python train.py --d_model=64 --n_head=2 --tie_embeddings=true --parallel_block=false --lr_head=0.00994 --seq_len=128 --steps=12879
Each number is 128 + 24 x the weight over its row's rms, rounded and kept within 0 to 255. Layers, rows and columns count from 0. The size above them is the row's rms in percent of the matrix's.

# layer 4 attention value, 64x64, rms 0.172, rows 36-63, columns 0-63
size [ 99 113 100 100 111 104 108 114 103 105 104 109  96 109 100 103  99 106  99  97 101  91  99 109 108 103  97 107]
[[105 119 103 126 104 123 112  79 143 145 128 159  93  99 110 100 123 174 110 127 176 133  89 112 102 122 138 132  80 159 149 113 167 156 128 112 150 131 143  99 124 117 149 192 143 118 145 136 118 127 133 118 144 146 110 142 142 100 156 134 162  95 117 164]
 [116 123 150 142 111 122 134 153 107 144 144 167 140 176 147 134 128 110 141 109 116 171 103  94 109 164 129 173 145  97 126 137 167  96 141 164 129 146 139 153 146 126 120  98  63  90  82  88 135 110 110 109 114 125 129 136 103 109 136 153  94 135 137 126]
 [123 166 100 111 135 115 139 135  99 126 132  84 139  89 120 150 134 119 124 109 108 124 192 118 142 119 144  62 148 114 130 141 144 111 119 119 186 100 104 145 143 124 148 139 136 174  97  98 169 119 152 146  79 117 150 116 130 108 154 117 129 147 119 143]
 [141  89 114 115 133 109 139  90 128 140 112 157  92 176 130 147 145  99 114 108 157 153 163 134 170 107 134 130  99 157  76 100 114 138 103 153 120 129 167 172 131 156 131 157 102 129 163 145 137 103 119 144 145 139 131 103  94 100 119 149 122 143  87 104]
 [113 144  97 101 149 112 166 138 131 155 135 132 120 149 123 135 152 135 105 168 121  90 125 102 126  98 150 169  92 145 142 135  89 112 119 121  75 149 104 171 170 154 129 104 177 143 107 144 105 155  93 148 123 138  90 154  98 119 143 103 131 124 128 112]
 [120 156 120 120 118 133 165 116 152 110 128 140 176 121 102 114 118 155 119 128 142 152 152 150 144 121 105 184 104 146 143 119 120  91 145 111 141 105  97 103 155 102 173 160 147  97 143 153  94  86 119 136 140 129  58 148 131  89 120  95 133 127 120 129]
 [ 92 113 116 129 117 143 132 125 140  99 175 167 122 103 153 175 102 158  84  89 126 148 127 138 129 127  94 144 145 147 113 194  58  92 136 113 131 146 147 140 123 109 146 121 141  94 116 147 125 141 139 136 134 114 130 107 134 109 144 115  81 141 133 143]
 [ 80  91 159 123 158 112 184 114 121 105 124 164 187 123 118 127  94 138 155 122 154 162 140  96 165 138 138 111 145 111 139 121 152 154 117 140 127 135 109 125 112  90  95 103 135 109 106 131 130 113 107 155 135 141 186 152 105 130 126  97 137 129 105 103]
 [132 134 160 105 171 119 107 165 122 107 108 132 130 135 128 123  96 143 131 135 156 118 146 125 120 132 141  84 156 142 108 126  69 132 177 144 107 123 137  88 146 132 106 187 150 134 172 151 105 156 161 131 108 113  92 148 121 104  85 107 123 133  94 123]
 [135 109 121 169  93 121 153 200 130 142  82 114 143 117 103 150 139 118 138 121 113 164 136 146 191 112 117 148 125 126 161 116 114 159 146 139 126  97 134 118 150 109 169 134 122 147 120 111 121 112 116  84 128 159 116 159 123  99 147 102  78 110 116 135]
 [105  81 131 135 140 160 114 121 120  92 171 101 121 132 109 129 129 132 136 145 137 136  87 131 178 111 149 178 130  85 109 115  90 147 135 173 139  89 145 108 156 147 147 104 130 187 146 148 115 132 101  87 122 123 142 134 121 149 125 156 129 139 102 105]
 [153 155 106 140 183 158 155 111 130 149 126 124  91 124  96  92 136 158 154 139 128 137 127 123 105 120  94 129 164 139 142 154 124  97 132 111 142 146 164 142 103 164  80 174  97  88 127 105  89 133 130 146 109 121 119 138 165  85 103 109 114 128 144 121]
 [164  85 134 133 148 175 116 111 119  81 122 134 112 173 125 104 114 115 152  82 145 150 174 156 127 163 131 103 160  91  85 119 134 109 127 124 154  98 155 142  89 149 126 160 161 136 134 112 148 115 126 132 106 111 123 100 145  92 134 118 120 133 155 147]
 [162 108 131 109 113 112 131 113 128 154 121 116 149 174 127 103 136 134 137 167 155 136 137  94  98 142  92 126 140 128 155 154 106 140  90 180 165 128 101 129 130 108 136 112 174 103 114 162 161 116 112 172  81 142 144 133  86 108 151 125 109  97 148 111]
 [105 139 143 119 126 111 103 155 101 103 130 118 145 133 194 161 109 107 130  91 107 124  83 121  82 121 135 116 155 123 119 138  98 145 161 100 130 135 123 113 131 120 102 178 161 123 154  90 162 124 119 130 155 164 128 164 129 131 139 108  83 162 123 156]
 [129 112 135 115  75 100 141 129 101 149 147 107 106 130 104 133 117  77 133 153 123 147  95 143 106 121 135 118 192 157  99 125 129 141 149 119 124 142 155 165 110 126 128 112 183  97 159 139 142 142 125 104 116 125  73 152  79 138 141 115 151 141 116 157]
 [140 104 138 130 154 170 153 131 117 144 122 120 137 136 154 105 143 159 122 146 110 130 142 152  92  57 123 114  73 128 122 121 168 132 145  97 133 149 142 127 124 126  95 111 130 138 102  85 174 168 137  79 117 106 104 132 120 181 125 111 147 135 119 137]
 [ 94 150 125 189 146 125 117 166 101 128 117 173  74 124 118 129 114 148 174 105 172 110 134 101 128 121 116 159 122 121 143 143 164 110 101 129 122 124 140 121 161 131  55 129 103 142 111 134 107 154 105 122 133 105 111 140 133 145 114 107 140 145 145 159]
 [112  87 106 153 145 122 144 100 105 144 107  93 101 128 120  75 153 150 121 105 133 115  85 147 147 121 104 120 133  99 173 132 141 128 142 172 119 160  99 173 123  86 154 116 129 120 137 146 175 134 134 132  98 143 133 152 151 103 109 127 185 140 126 143]
 [119 158 135  94 109 127 121 116 109 131 123 136 165 100 145 146 103 121 149 139 144 143 123 167 123  89 157 116 160 123 110 130  98 159  99  85 144  53 140 149  80 151 151 128 143 152 145 125 161 147 147 101  97 103 127 135 109 135 101 130 159 143 150 162]
 [133 141 122 108 130 132 148 108 132 118 129 143 172 116 156 141 119 150 107 135 135 131 131 114 134 116  79 138  86  75 136 140 102 127 159 168 109 124  92 150 126 108  92 179 147 132 131 167 156 147 131 107 135 112 141 140 112 159 139 150 152  76  71 160]
 [115 171 140 109 142  97 135  91  98 115 170  76 103  75 157 132 150 104 122 117 157 101 101 153 111 120 115 142 122 115  93 123 173 117 150 125 136 147 128 139 131 110 125 167 141 101 156 109 161 112 136 121 111 167 100 123 142 122 144 130 119 178 163 138]
 [141 100 111 160 128 106 127  80 146 133 108 140 123  80 134 158 147 154 115 100  99  90 172 112 142 160 124 108 152 119 100 122 170 149 165 147 137 150 104 108 107 102 114 100 168  99 125 145 134 142 178  98 111 155 142 117 114 108 150 146 107 131 121 155]
 [105 138 137 156 117 119 110 142  88 154 142 130  99 145 115 113 128 153 143 119 108 110 115 144 103 164 115 118  92 127 135 165 118 155 178 100 121 116 178 104 128 159 137 112 114  93 116 145  93 107 188 132 133 159 128 145  88 149  95 121 145  75 113 129]
 [123 159 117 166 135 134  97 142 142 112 123 134 160 126 128 110 156 150 130  96 113 132 155 112 115 108 138 154 144 103 108 128 110 130 181 135 102  86 114  91 119 123 120 105 151 115 129 106 132 119 114 182 119 197 111 144 103 109  97 186 149 131  93 143]
 [ 89 168 129 110  94 113 152 122 111 144 160 125  99  99 112 149 141 122 119 116 175 105 159 153 148 132 135 162 138 129 110  99 153 118 141 136 113 147 126 118  83 100  73 102 157 103 141 119 137 110 108 121 163 132 152 161 118 149 117 169  81  94 129 152]
 [156  95 143 128 118 143 116 134 109 166 148 162 152 139 142 148 124 143 118 137 113  94 134 156 124 125  96 133 126 163 141  74 141  76 141 136 146  84  99 138 135 174 157 122 140 124 168  99 109 121 133 163 118 102 101 138 117  58 142 113 146 132 135 111]
 [127 106 161 131 153  86 101 132 177  86 104 156  81 121 135 117 149 102 137 116 125 166 112 132 156 106 107  82 107 143 113 145 136 166 112 120 119 119 183 146 130 113 151 154 124 110 130 132 135 135  96 178 108 135 106  91 124 128 155 136 169 134 126 103]]
# layer 4 attention output (transposed), 64x64, rms 0.142, rows 36-63, columns 0-63
size [102 113 115 110 115 109 122 120 114 116 119  99 104 114 107 117 116 116 122 101 111  89 114 120 119 114 103 122]
[[149 120  87 161 142 138 130 156 102 159 140 165 139 117 144 119 109  98 137 166 122 128 166 100 160  91 132 158 161 125  95 121  68 126 144 128 139 113 122 118 127 154 142 133 128 133 127 115 121  83 132 139 132 145 123 144 125  90 162 106 121 102 196  90]
 [ 96 133 104 122 154 135 127 105 123  68 109 132 128 111 156 128  87 157 140 141 131 164 109 172 123  92 146 142 125 125 103 121 170  88 135 119 121 130 151 133 150 143 147 119 131 125 142 139  79 158 175 114 116 143 150  98 130 135  98 152 124  95  83 177]
 [113 156 124 158 146 154 124 111 131 130 132 148 117 178  67 139 165 128 117  90 125 114 100 107 121 166 117 159 137 136 151 108 130 119 129 107  74 122 137 144 130 109 123 118 109 136 135 117 146 137  81 142 131 105 152 104  78 129 164 173 111 146  79 151]
 [155 170 157 137  70 133 141 147 104 104  96 118 138  95 175 119 141 132 188 128  70 112 131 141 127 119 114 148 133 105 151 138  86 121 122 138 132 156 178 121 139 108 111 119 114 123  74 132 152 150 165 129 132 153 131 130 134 115 104 119 104 122 111 121]
 [186  99 129 135  97 110  80  81 121 127 167 120 103 120 144 141 116 129 156  82 117 213 149 158 118 152 112 157 114 114 132 127 126 142 148 136 136 127 174 129  93 119 116 118 147  88 133 133 124 109 120 123 144 105 146 121 153 136  95 136 122 120 117 114]
 [138 101  96 159 133 137  94 112 138 105 129 119 155 134 127 112 131 127 111 110 135 187 131  97 129 110 152  91 152 104 147 141 152 145 108 136 143 186 178 160 142 110 118 127  83 139 148 108 133 107 144 115 139 124  72 130 101 126 135 105 130 111 190 119]
 [145 129 117 202 117 138  90 122  90  96 135 133 171 159  91 128 124 106 129 116 132 125 121 141 140 114 142 126 109 105 131 122 154 154  66 142 153 147 110 165 124  87 116 120 161 159 129  89  93 131 161 133 145 129 104 167 158 146 108 136 133 128 118 128]
 [ 84 126  98 130 149 106 109  84 153 125 150 155 157 101 183  95 161 124 105 126 104 101 126 148 138 123 106 147 129 118 125 137 123 133 156 147 124 113 116 160 122 134 169 136 101 159 150 171 126 183 147 109 136 116  85 103 120 109  98 126 128 128  83 146]
 [144 151 123 104  97 106 141 145 203 160 140  76 168 117 116 175 133 113 124 112  89  73 114 120 133 138 152 159  94 157 125 119 135 123 129 100 146 155 126 121  93 121 138 132 125 126 129 148 156 103 120 127 130 156  93 140 134 116 147 105  93 109 157 119]
 [130 154 129 131 122 147 151  88 157  86  93 126 119 121 153 118 170 111 124 127 175 147 127 108  97 147  87 131 145 107 108 160 185 110 134 112  78 177 130 119 125 125 151 130 121 113  89  93 140 116 115 143 146 143 109 124 145 155 171  97 110 142 145 119]
 [127 108 165 143 121 116 169 108  96 164 124 142 135 136 145 142 154 139 137  88 128 146 132  95  95 123 148  78 128 126  96 179 148 131 156  87 123  81 122 102 109 143 108 170 115 153 118 167 112 137 109 127 147 149 125 159 171 112  99 131  97 117 114 139]
 [ 89 134 145 134 118 110 142 164 164 151 132 113 138 117 142 120 106 127 110 138 125 162 112 117 102  99 179 141  71 150  96 112 121 138 101 160 129 160 102 161 116 128 113 121 157 135 154 158 132 102 120 126  72 147 143  88  86 148 134 109  97 158 132 152]
 [ 87 173 155 122 106 143 177 150 120 110 145  85 127 147 114 114 153 105 147 144 102  79 109 124 137 125 113  92 145 116 124  99 111 128  75 117  89 119 124 151 168 152  94 147 123 155 145 148  99 160 152 157 132 160 127 121 119 140 151 128 100 119 142 157]
 [107 134 122 129 111 127  98 131 162  78 126 123 144 119 127 150 157 138 156 104  86 141 112 132 191 112 104 124 162 110 106  97  81 124 149 122 107 158 130 140 132 185 161 140 112 159 124 122 111 103 130 102 134 122 179 105 150 103 126 143 145 153 108 159]
 [128 153 114 113 124  87 120 108 157 129 136  90 123 138 107 131 144 133 156 134 152  59 129 119 149 140 129 149  91 136 136 100 161 105  87  89 120 114 103 146 103 141 128 122 124 112 108 163 129 129 165 166 140 133 109 195 171 131 132 163 127 101 117 148]
 [132 131 158 165 125 112 116 131 149  84  93 112 108  99 123 164 162  97 127 142 109 143 159 105 165 112 101 105 109 130 130  88 149 116 118 165 145 136 125 115 125 124 199 112 137  91 124 160  89 142 153 119 107  97 163 148 127 131 112 103 154 121 163 134]
 [ 92 145 127  85 161 117 112 152 172 182 133 113 118 151 123  99  96 132  88 141 154 149 136 132 142 159  95 121  97 148 134  95 129 139 130 159 155  98 133 119 126 121 135 139 157 100 135  97  75 174 152 141 135 102 157 124 112 120 129 126 132 131 177 106]
 [147 145 147  96 180 158 115 112 154 170 151 153 155 129 136 122  92 140 122 131 116 142 150 155 111 135 139 152  83 101 122 112 118 124 110 122 102 124  95 164 123 106 124 155 146  84 149 134 128 120 150 160  69 170 143 118 131 117 116  88 120  95  97 152]
 [ 94 146 159 101 173 139 130 100 123  99 158 131 156 117 159 124 172 122 146  94 115 116 167  83 114 101 166 143 125 139 105 139 109 122 173 179 128 110 150 140 134 144 136 129 149 143 132  90 109 124 120 107  97  81 158 110 146 102 125 113 115  97 131 111]
 [124 102 106 178 153 138 135 127 138 159 105 133 130 131 115 122 160 112 111 113 119  87 155 104 161 179  86 144 136  79 157 119 121 130 131 126 125 125  98 159  95 106 145 158 131  87 141 143 104 149 138 141  97 101 122 187 143  99 155 119 152 149 131 109]
 [105 110  86 117 113 174 121 130 128 140 153 104 137 171 150 131 120 147 124 113 110 111 152 136 144 129 146 128 118 158 118 145 105 130 182 112 125 126 165 109 110 123 161 110  88 136 136  93 106  74 175 110 143 126  86 153 159  75 119 131 117 166 135 128]
 [131 140 170 127 153 129 125 135 116 125 137 183 136 144  75 115 165 111 124 130 105 105 142  92 113 102 183 141 110 145 161  97 136 134 107 158 123 113 124 130 146 115  94 110 100 113  97 153 109 130 136 138 117  90 128 144 133  91 144 173 139  81 171 109]
 [148 170 117 126 128 160  97 134 108 105 130 145 137 128  99 117 134  69  94 135  93  98 124 132 116 111  89 148 128 174  97 129 131 143 155 148 105 124 138 141 186 121 147 120 110 174 112 132 153 123 143 136 140  78 130  91 155 103 159 150 141 129 154 102]
 [128 156 135  80 166 133 121 146 114 145  92 119 159 111 128 139  71 117 129 119 163  94 121 148 142 107 129 121 133 166  84 129 120  90  95 156 136 124 102 135  94 101 168 143 159 114 122 105 135 143 112  94 128 161 152 108 147 116 126 155 141 131 182 152]
 [ 72 128  96 102 103 144  96 130  88 134 132 126 143 132 136 147  89 149 148  76 120 100 117 149  91 154 103  96 143 153 134 133 156 144 151 148 108 135 133 160 141 141 106 157  90 151 145 145 141 131 105 146 106 122 106 122 177 117 123 143 127 109 189 118]
 [100 144 142 114 124 155 100 136 132 145 128 168 121 101 122 101 163 117 127 143 147 119 161 140 102 144 142 114 128 115 125 147 139 136 109 172 158 137  93 116 181  90 129  80 113 121 125 132 132 132 162 150 114 123 114 135 153  65  81 152 167 156  90 112]
 [143 138  92 129 102 111 115 115 146 109 114  76 104 126 128 164  97 111  98 126 143 129 157 118 118  93 129 112 156 109 134 127 135 131 115 107 139 141 172 149 158 131  96 110 146 138 150 150  94 121 166 164 162 109 180 112  65 124 173 131 126  98 127 131]
 [151 132 111 124 131 138 163 148  99  95 120 158 105 114 151 140 149 159 165 163  97 107 120 162 114 133 120 152 127 117 190  97 110 131 113 168 123 131 104  78  83 136 130 160 129 144  95 136 117 166 122 106 115 133 109 152 110 148 137  94 116 102 167 112]]
# layer 4 MLP up, 256x64, rms 0.286, rows 0-24, columns 0-63
size [ 91  95 105 108 109 101 116 108  78 109 107 112 106 101 109  89  88 100 105  93  88  87 107 105 113]
[[158 135 100 146  74 149  85 137 119 105 173 140 158 120 133 210 120 106 141 123 127 113 157 137 138 104 133 151 120 122 138  81 160 165 146 130 144 132 145 113 127 127 136 130 136 156 118 121 106 105 153 145 157 102 131  81 102 135 131 115 117  99 159 103]
 [ 70 137 164 129 121 181 153 129 105 106 126 179 125 106 117 136 186  88  95 108 157 115 117 109 116  88 111 149 117  98 110 133  93 144 112 141 112  92 149 145 117 148 146 125 122 132 129 158 151 115 105 124 139 146 117 113 144 120 129 140 158 114  82 157]
 [114 134 163 132 151 126 115 121 138 120 133 143 151 111  96 109 124 110 140 148 169  76 152 170 114 134 146 113 136 110 110 120 168 131  99 117 130 119 146 112 171 173 123  97 159 122  99 107 116  84 193 171 147 128 154 100 107 107 131 107 112 100 128 117]
 [170 124 112 162 166 180 120 110 135 167 157 133 137 133 134 110 111 110  97 120 109 158  96  89 150 102 107 139 104  72 138 176 104 110 122 134 114 146 157 126  80 135 140 119 180 125  91 118 142  97 142 109 120 152 146 126 148 151 113 121 129 128 126 136]
 [156 123 151 113 146 111 156 128 182 122 136 156 142  79 117 140 134  93 115 170 132 101 128  96 130 147 110 129 157  94 146 113 142 176 102 126  76 120 141  84 143 122 132 117 157 113 107 125 128  90 159 100 149 104 147 120  97 134 102 131 155 117  88 146]
 [ 89 149 101 109  99 161 133 121 101 143 118  72 124 121 155 172 185 132 102 144  96 110 144 134 137 163 161 139 149 165  75 135 129 144  86 105 145 111 119 127 118 134 153 105 138 136 128 146 102 110 132 104 126 136 118 133 134 114 166 134 108 123 179 110]
 [136 149 130 129  79 196 140 106 114 129 111 140 136 144 121 121 100 103 133 151 124 142 128 162 156 128 141 128  84 134 131 128 114 110  90 155 129 120 152 120 148 148 128 170  94 146 163 125 103  82 163 113 178 141 159 140 140 156 100 138 156 124 118  83]
 [139 156 166 135 114 113 180 134 107  94 109 166 108 132 141 128  91 161 151 104 105 176 104 147 134 126  93  95 133 164 146  94 125 149 103 124 142 122 156  80  95 112 108 123  77 118 133 140 121 154 154 155 129 129 116 143 127 135 113 125 164 137 166 117]
 [121 114 159 100 176 112 128 131 110  84 131 135 155 142 124 147 155 108 155  86 126 120 123 102 120 148 105 138 135 130  93 128 134 123 112 115 135 113 124 106 178 122 109 176 117 133 125 116 155 100 149 137 107 143  99 170  86 139 127 102 148 117  92 202]
 [108 137 113 151 150 130 152 157 115 146 111 143 147 182 113 123 176 160 125 140 110 105 137 137 135 138 136 123 135 101 151  83  84 154 114 120 110  99 132 154 127 157  87 120 120 134 105 124 111  93 136 169  93 131 139 187 139  74 142 106 130 112 161 122]
 [107 115  72 181 146 128 154 120 120 143 159 123 141 111 107 112 125  98 143  97 131 172 121 132  97 138 138 138 133 121 103 144 125 105  83 103 100 113 179 112 153 105 141 109 112 138 120 112 171 117 137 146 187 156  75 118 102 147 127 117 139 120 127 145]
 [166 121 116 121 158 147  85 114 116 110 123 163 140 167 152 141 149 126 110 137 116  99 116 165 171 130  91 118 153  97 138 166 152 159 125 123 118  93 151 139 128 122 147 138 151 151 122  99 106  93 106 127 160 144 106 134 138 101  83  81 108 140 175 117]
 [ 95 149 126 128 142 134 169 121 104  63 160 123 126 148 153 153 133 152 173 117 102 131  99 105 140 111 134 125  86 115 115 111 163 155  87 144 119 181 150 166 136 168 134 113 132 134 140 124 143 124  96 112 129 116 112 115  93 121 146 110 104 168 159 111]
 [100  98 154 135 118 131 143 118 141 150 134 197 159 118 159 115 118 105 125 146 138 139  96  74 149 146 149 127  98 146 103 139 166 112 136 160 121 175 110 123 111 122 102 111 105 133 125 128 111 149 137 111 165 100 115 158 105 190 122 143 145  92 131 109]
 [133 143 117  59 123 157 136 154 122 164 138 163 135 103 121 108 116 114 102 161 149  79 129 113 125 159 156 114 124 130 110  87 138 139 136  99  90 111 119 126 162 142 107 160 124  61 137 171  91 144 101 142 120 157 145 135 143 110 124 116 130 117 125 142]
 [ 93 153 120 135 137 143 130 106 138  94 141 143 150 122  82 106 145 185 136  70 113 116 102 138 150 166 138 144 114 134 122 152 128 109  77 109 111 150 163  66 132  82 132 123 121 123 122 105 135 133 120 134 153 152 178 127 142 146 117 163 129 129 108 132]
 [157 146 144 153 110 135 136 137 129 188 133 119 146 144  92 155 146  85  78 137 121 122 148 120 148  97 142  99 127 185 137 107  90 114 102 133 139 132 124 150  97  99 120 115 166 133 104 144 128 132  94 135  90 131 113 138 132 165 152 112 150 107 176 100]
 [139 125 135  99 128 150 130 165 175 137 150  91 169 155 157 111 141 149  99 123 116 149 130 120 165 119  96 158 139  97 176 159 121 135 105  85 101 104 133 123 107 105 113 112 137 102 133 112 131 112  96  95 157 131 146 111 122 175 160  89 122 127 163 112]
 [101 113 110 160 129 136 124  99 164 106 131 158  98 131 121 141 157 115 134 136  83  65 109 115 122 155 147 140 155 130 145 128 137 157 108 113 155 143 178  85 162 169  90 122 137 102 104 132 109 106 139 128 127 133 125 109 144 146 122 162 113 155 175 163]
 [117 149 100 145 120 163 143 172 117 142 130 130 172 179 140  81 148  85 107 101 136 114 147  94 126 119 141 105 146 159 148 143 143 147 133 110 140  83  98 117 121 106  79 154 125 101 156  85 121 140  99 121 137 142 109 153 142 131 135 136 150 157 152 157]
 [126  91 126 127 125 135 140 141 114  80 125 121 111 186 143  66 152 108 123 139 105 140 135 139  75 151 124 103 142 122 100 134 146 134  96  80 113 129 153  93 111 138 171 139 154 115 134 137 139 182 138 134 115 136  86 127 122 138  98 135 156 146 163 139]
 [131 152 117 120 143 123 113 150 121 126 100 104 116  96  76 155 122 198 146  96 119 146  94 165 174 145 135 121 154 164 140  87 109 165 127 159 158  96 119 134 117 115 149 156 132 114 150 130 114 122  96  76 113 115 157 127 139 120 115 147 111 137 127 110]
 [ 96 140 177 146 140 140 188 123 109 150 114 113 133 123 126 148 129 136  88 114  76 141 133 152 106  91 106  87 100 117 121 150 136 168 129 140 136 118  98 127  99 140 127 133 145 147 138 106 155 161  84 120 134 146 121 119  76 107 111 154 149 176 142 113]
 [157 128  97  97 113 154 173  86 114  90 112 161 111 122 120 153 152 141 110 124 145 157 123 149 115 131 136 142 136 133 191 157 128 118  97 120 122  84 118 117 108 115 133 130 145 110 118  83 122 161 114 127 148 141 135 141  93 191  81 138 141 102 124 142]
 [123 118 173  96  85 145 113 119 159 139 136 124  98 130 156 130 129  71 131 141 124 134 158 109 129 183 133  82 110 135  79 140 125 160 135  98 144 122 142 157 140 141 135 118 121  82 110 149 133 121 169 120 102 135 124 144  98  90 159 101 141 156 144 158]]
# layer 4 MLP down (transposed), 256x64, rms 0.0569, rows 0-23, columns 0-63
size [ 77 104  96 105 119  92 130 106  75  90 112 128 113  97 115  96  90  95 105 104 105  86 109 122]
[[ 83 128 145 112 131  97 140 144  91 165 118  89 134 135 141 108 189 151  99 121  94 150 130 123 132 160 136 117 101 117 139 166 138 148  89 131 101 133 153 107 127 115 147 123 146 122 136 109  84 128 159 109 138 148 111 117 154 121  90 195 142 163 133 142]
 [144 164 101  92 113 127  84 110 159 102 104 120  97 174 100 150 123 115 130 111 125 150 101 148  72 159 144 144 101 133 111 156 175 124 131 117 159 144 110 143 126 102 148 137 133 154 123 133 108 158 147  82 134  77 128 136 113  97 127 137 110 147 160 135]
 [153 119 101  94 159 150  76 136 134 127 121 172 123 128  99 130 145  94 150 113  79 117 155 131 137  91 134 108  83 141 118 113 120 120 158 120  79 101  89 159 145 147 150 129 126 179 152 142 131 171 114 151 126 151 113 112 139 134 137 116 167 138 146 108]
 [ 95 161 109 121  84 110 152 133 138 113 134 127 118 118 151 161 163 130 109 157 128  83 154 150 138 145 141 119 175 121 133  91 160 156 137 118 109 142 148 114 172 116  85 145  67 146 139 110 141 151 122 140 121  82 146 129  83  99 141 152 127 116 113 139]
 [110  78 151 158  82 173 136 116 113 116 154  98 112 134 161 103 117 155 105  78 163 146 136 123 129 112 138 135 116 169 139 121 127  89  89 105 177 136 110 113 137 140 125 131  86 147 155 149 113 156 123 136 121 147 126 101 149 101 148 138  91 128 118 156]
 [129  53 141 129 166 131 124 169 161  99  98 165 133 102 113 133 158 163 121 146 140 138 134 128 147  99 129 118  99 131 177 113 115 114 170 116 116 121 166 127 162  99 139 129 141 118 102 118 159 156 113 157 121 130 157 146 127 176 123 126 150 133  91 129]
 [ 82 148 107 121 177 137 158 121 189 145  97 131 124 140 103 140 130 151 135 122 133 120  93  83 127 128 130 153 134 135 128 146 142 149 162 142 122 138  91 135 112 111  94 123 146 114 116 139 133 102 134 144 154 110  80 155 105 115 139 127 188  90  79 120]
 [130 126 121 129 103 140 111 128 109 139 126  87 101 101 149  84 164 141 101 105 140 115 130 101 161 120 155 137 132  93 109 120 138 121 143 141 105 148 123 159 153 132  85 141 147 186 124 142 153 124 131 110  81 167 165 152 135  91 157  93 153 157 131  85]
 [155 171 153 149 146 111 120 149 119 136  86 118 108 123 104 179 137 109 156 129 101 124 149  95 140 111 112 171 119 133  87 136 128 136 139 124 132 120 106 144 112  83  96 115 121 167 147 148 167 160 140  95 121 129 117 166 108 103 140 178 119 115 164  92]
 [154 151 117 133  85 115 110  68  67 137 140  92 127 114 150 132 120  86 159 159 141 148 121 119 111 132 117  98 112 140 129 149 118 111  73 144 159 101  94 120 114 137 149 113 128 156 114 144 114 159 100 123 173 102 107 123 126 118  92 163 141 125 136 145]
 [107 128 189  97 109 123 117 130 126 129 107 136 103  86 157 145 118 120 122 146 104  88 140 111 128 115  97  95 103 127 140  91 122 159 134 176 108 131 109 139 120 139  87 124 161 167 107 158 106 153 166 150  96 111 167 107 158 129 106 139 104 127 157 109]
 [ 88 132 143 118 108  99 170 184 109 125 113 106  99 121 123 152 106 133 141  69 112 152 122 152 119 138 106 146  92 137 124 171  79 135 134  87 177 129 118 115 128  85 131 148 134 125 149 124  92 111 120 165 119 160 140 111 117 151 142 141 121 140  98 130]
 [127  70 175 128 172 137 147 109 160 133 148 131 127 124 142 113 155 116 170 126 132 125 106 126 115  70 135 103 119 142 123 136 182 121 128 124 132 132 146 106 141 123 126  83 176  93 150 127 160 125 104 133 146 114 114 119  97 104 104 123 103 121 115  68]
 [129  77 158  70 128 172 121 138 112 117 102  85 120 117 106 163 126 114 155 170 140 121 103 137 164 177 127 145 118  80 138 150  64  91 128 112 129 128 102 141 153  99 121 109 137 123 118 151 130 107 116 140 112 111  96 139 140 124 110 114 128 137 122 120]
 [122 170 136 131 125 120 147 162 179 131 123 124 117 124 117 141  93 111  87 137 117 166 160  87 132 168  86 126 111 125 110 131 142 146 126 105 126 115 118 143  95  99  75 142 129 181 129  97 108 117 127 123 115 139 150 158 124  93 114 109 183 112 159 143]
 [ 92 144 122 133 101 110 118 157 155 110  77 109 126 107 137 118 146 149 162 132 140 111 140 122 148 111 111 182 100  97 111 183 148 181 127 151 152 154 138 134 148 144  89 154 115 102 135 143 118 114 146 129  92 121 175 146 113 132 114 145  92 109 161 138]
 [105 141 109 166 128 128 105  92 142  91 158 160 134 190 137  95 142 138 147 129 117 155 138 176 118 146 150 159 149  75 120  89 167 127  98 101 116 139 101 153 115 135 100  95 120 132  87 102 121 148  94 103 146 131 120 140 128 126 115 125  97 118 131 141]
 [ 90 164 122 144 155 119  84 117 128 156 129 109 124 107 104 172  75 102 136 161 117 116 122 135 144 137 150 148 124 135  81  93 105 151 178 173  95 146 123 141 163 171  90 109 110 157 117 147 153 116 142 137 111  98 136 125 114 117 143 120 126 114 137 112]
 [107 166 138 112 134 117 143 151 112 132  82 143 170 105 106 141 143 128 156 146 156 160 147  90 140 137  82 122  86 111 131 126 118 140 150 129 113 132 119 128 138 100 104 122 171 144 148  96 121  59 119 150 157  86 117 127 126 130 137 147 105 165  83 122]
 [121 116 126 114 132 159 134 115 113 104  80 125 125 112 111 144 161 144 123  74 135 142 154 125 158 153 116 106 133 142 140 146 137 102  85 120 131 151 142 146 194 113 176 108 119 166 105 100 160 105 132 138 130  95 133 102 159 115 100 164 134 154  84 111]
 [145 157 132  91 112 141  96 101  82 128 148 137 153 131 119 149  82 147 175 136 133 127 139  75 102 132 172 131 108 134 145 123 105 145 116 115 134 149 125 105 110 127 112 133 153 140 131 175 171 105  96 143 135 118 181 147 111 138 128 168 145  98 160 108]
 [130 159 116 151 111 127  88 108 128 156 112 134 132 154 108 144 101 131 161  79 131 132 148 145  98 158 106 123 144 158 119  84  97  92 126 165 127 134 160 124 132  93 113 156 102  85 104  90 150 110 125 126 142 146 173 129 131 161 130 152 102 113 145 177]
 [179  95 126 154 119 130 135 139 126 138 162 111 131 107 126 160 164 151 114 106 108 104 137  97 127 133 110 131  86 110 151 118  90 157 157 109  71 123 149 129 118 122 135 135 130 111 151  96 128 144  74 109  97 147 121 101  84 129  86 119 160 127 169 117]
 [118 153 142 157 114 143 100 155 145 130 117 122 129 147 139  81 121  89 106 127 114 102 117  93 145 136  80 117 136 145  85 113 132 134 157  92 127 164 170 120 102 174 135 121  91 125 137 145 124  96 138 134 172 106 122 109 136  61 113 128 137 157 131 157]]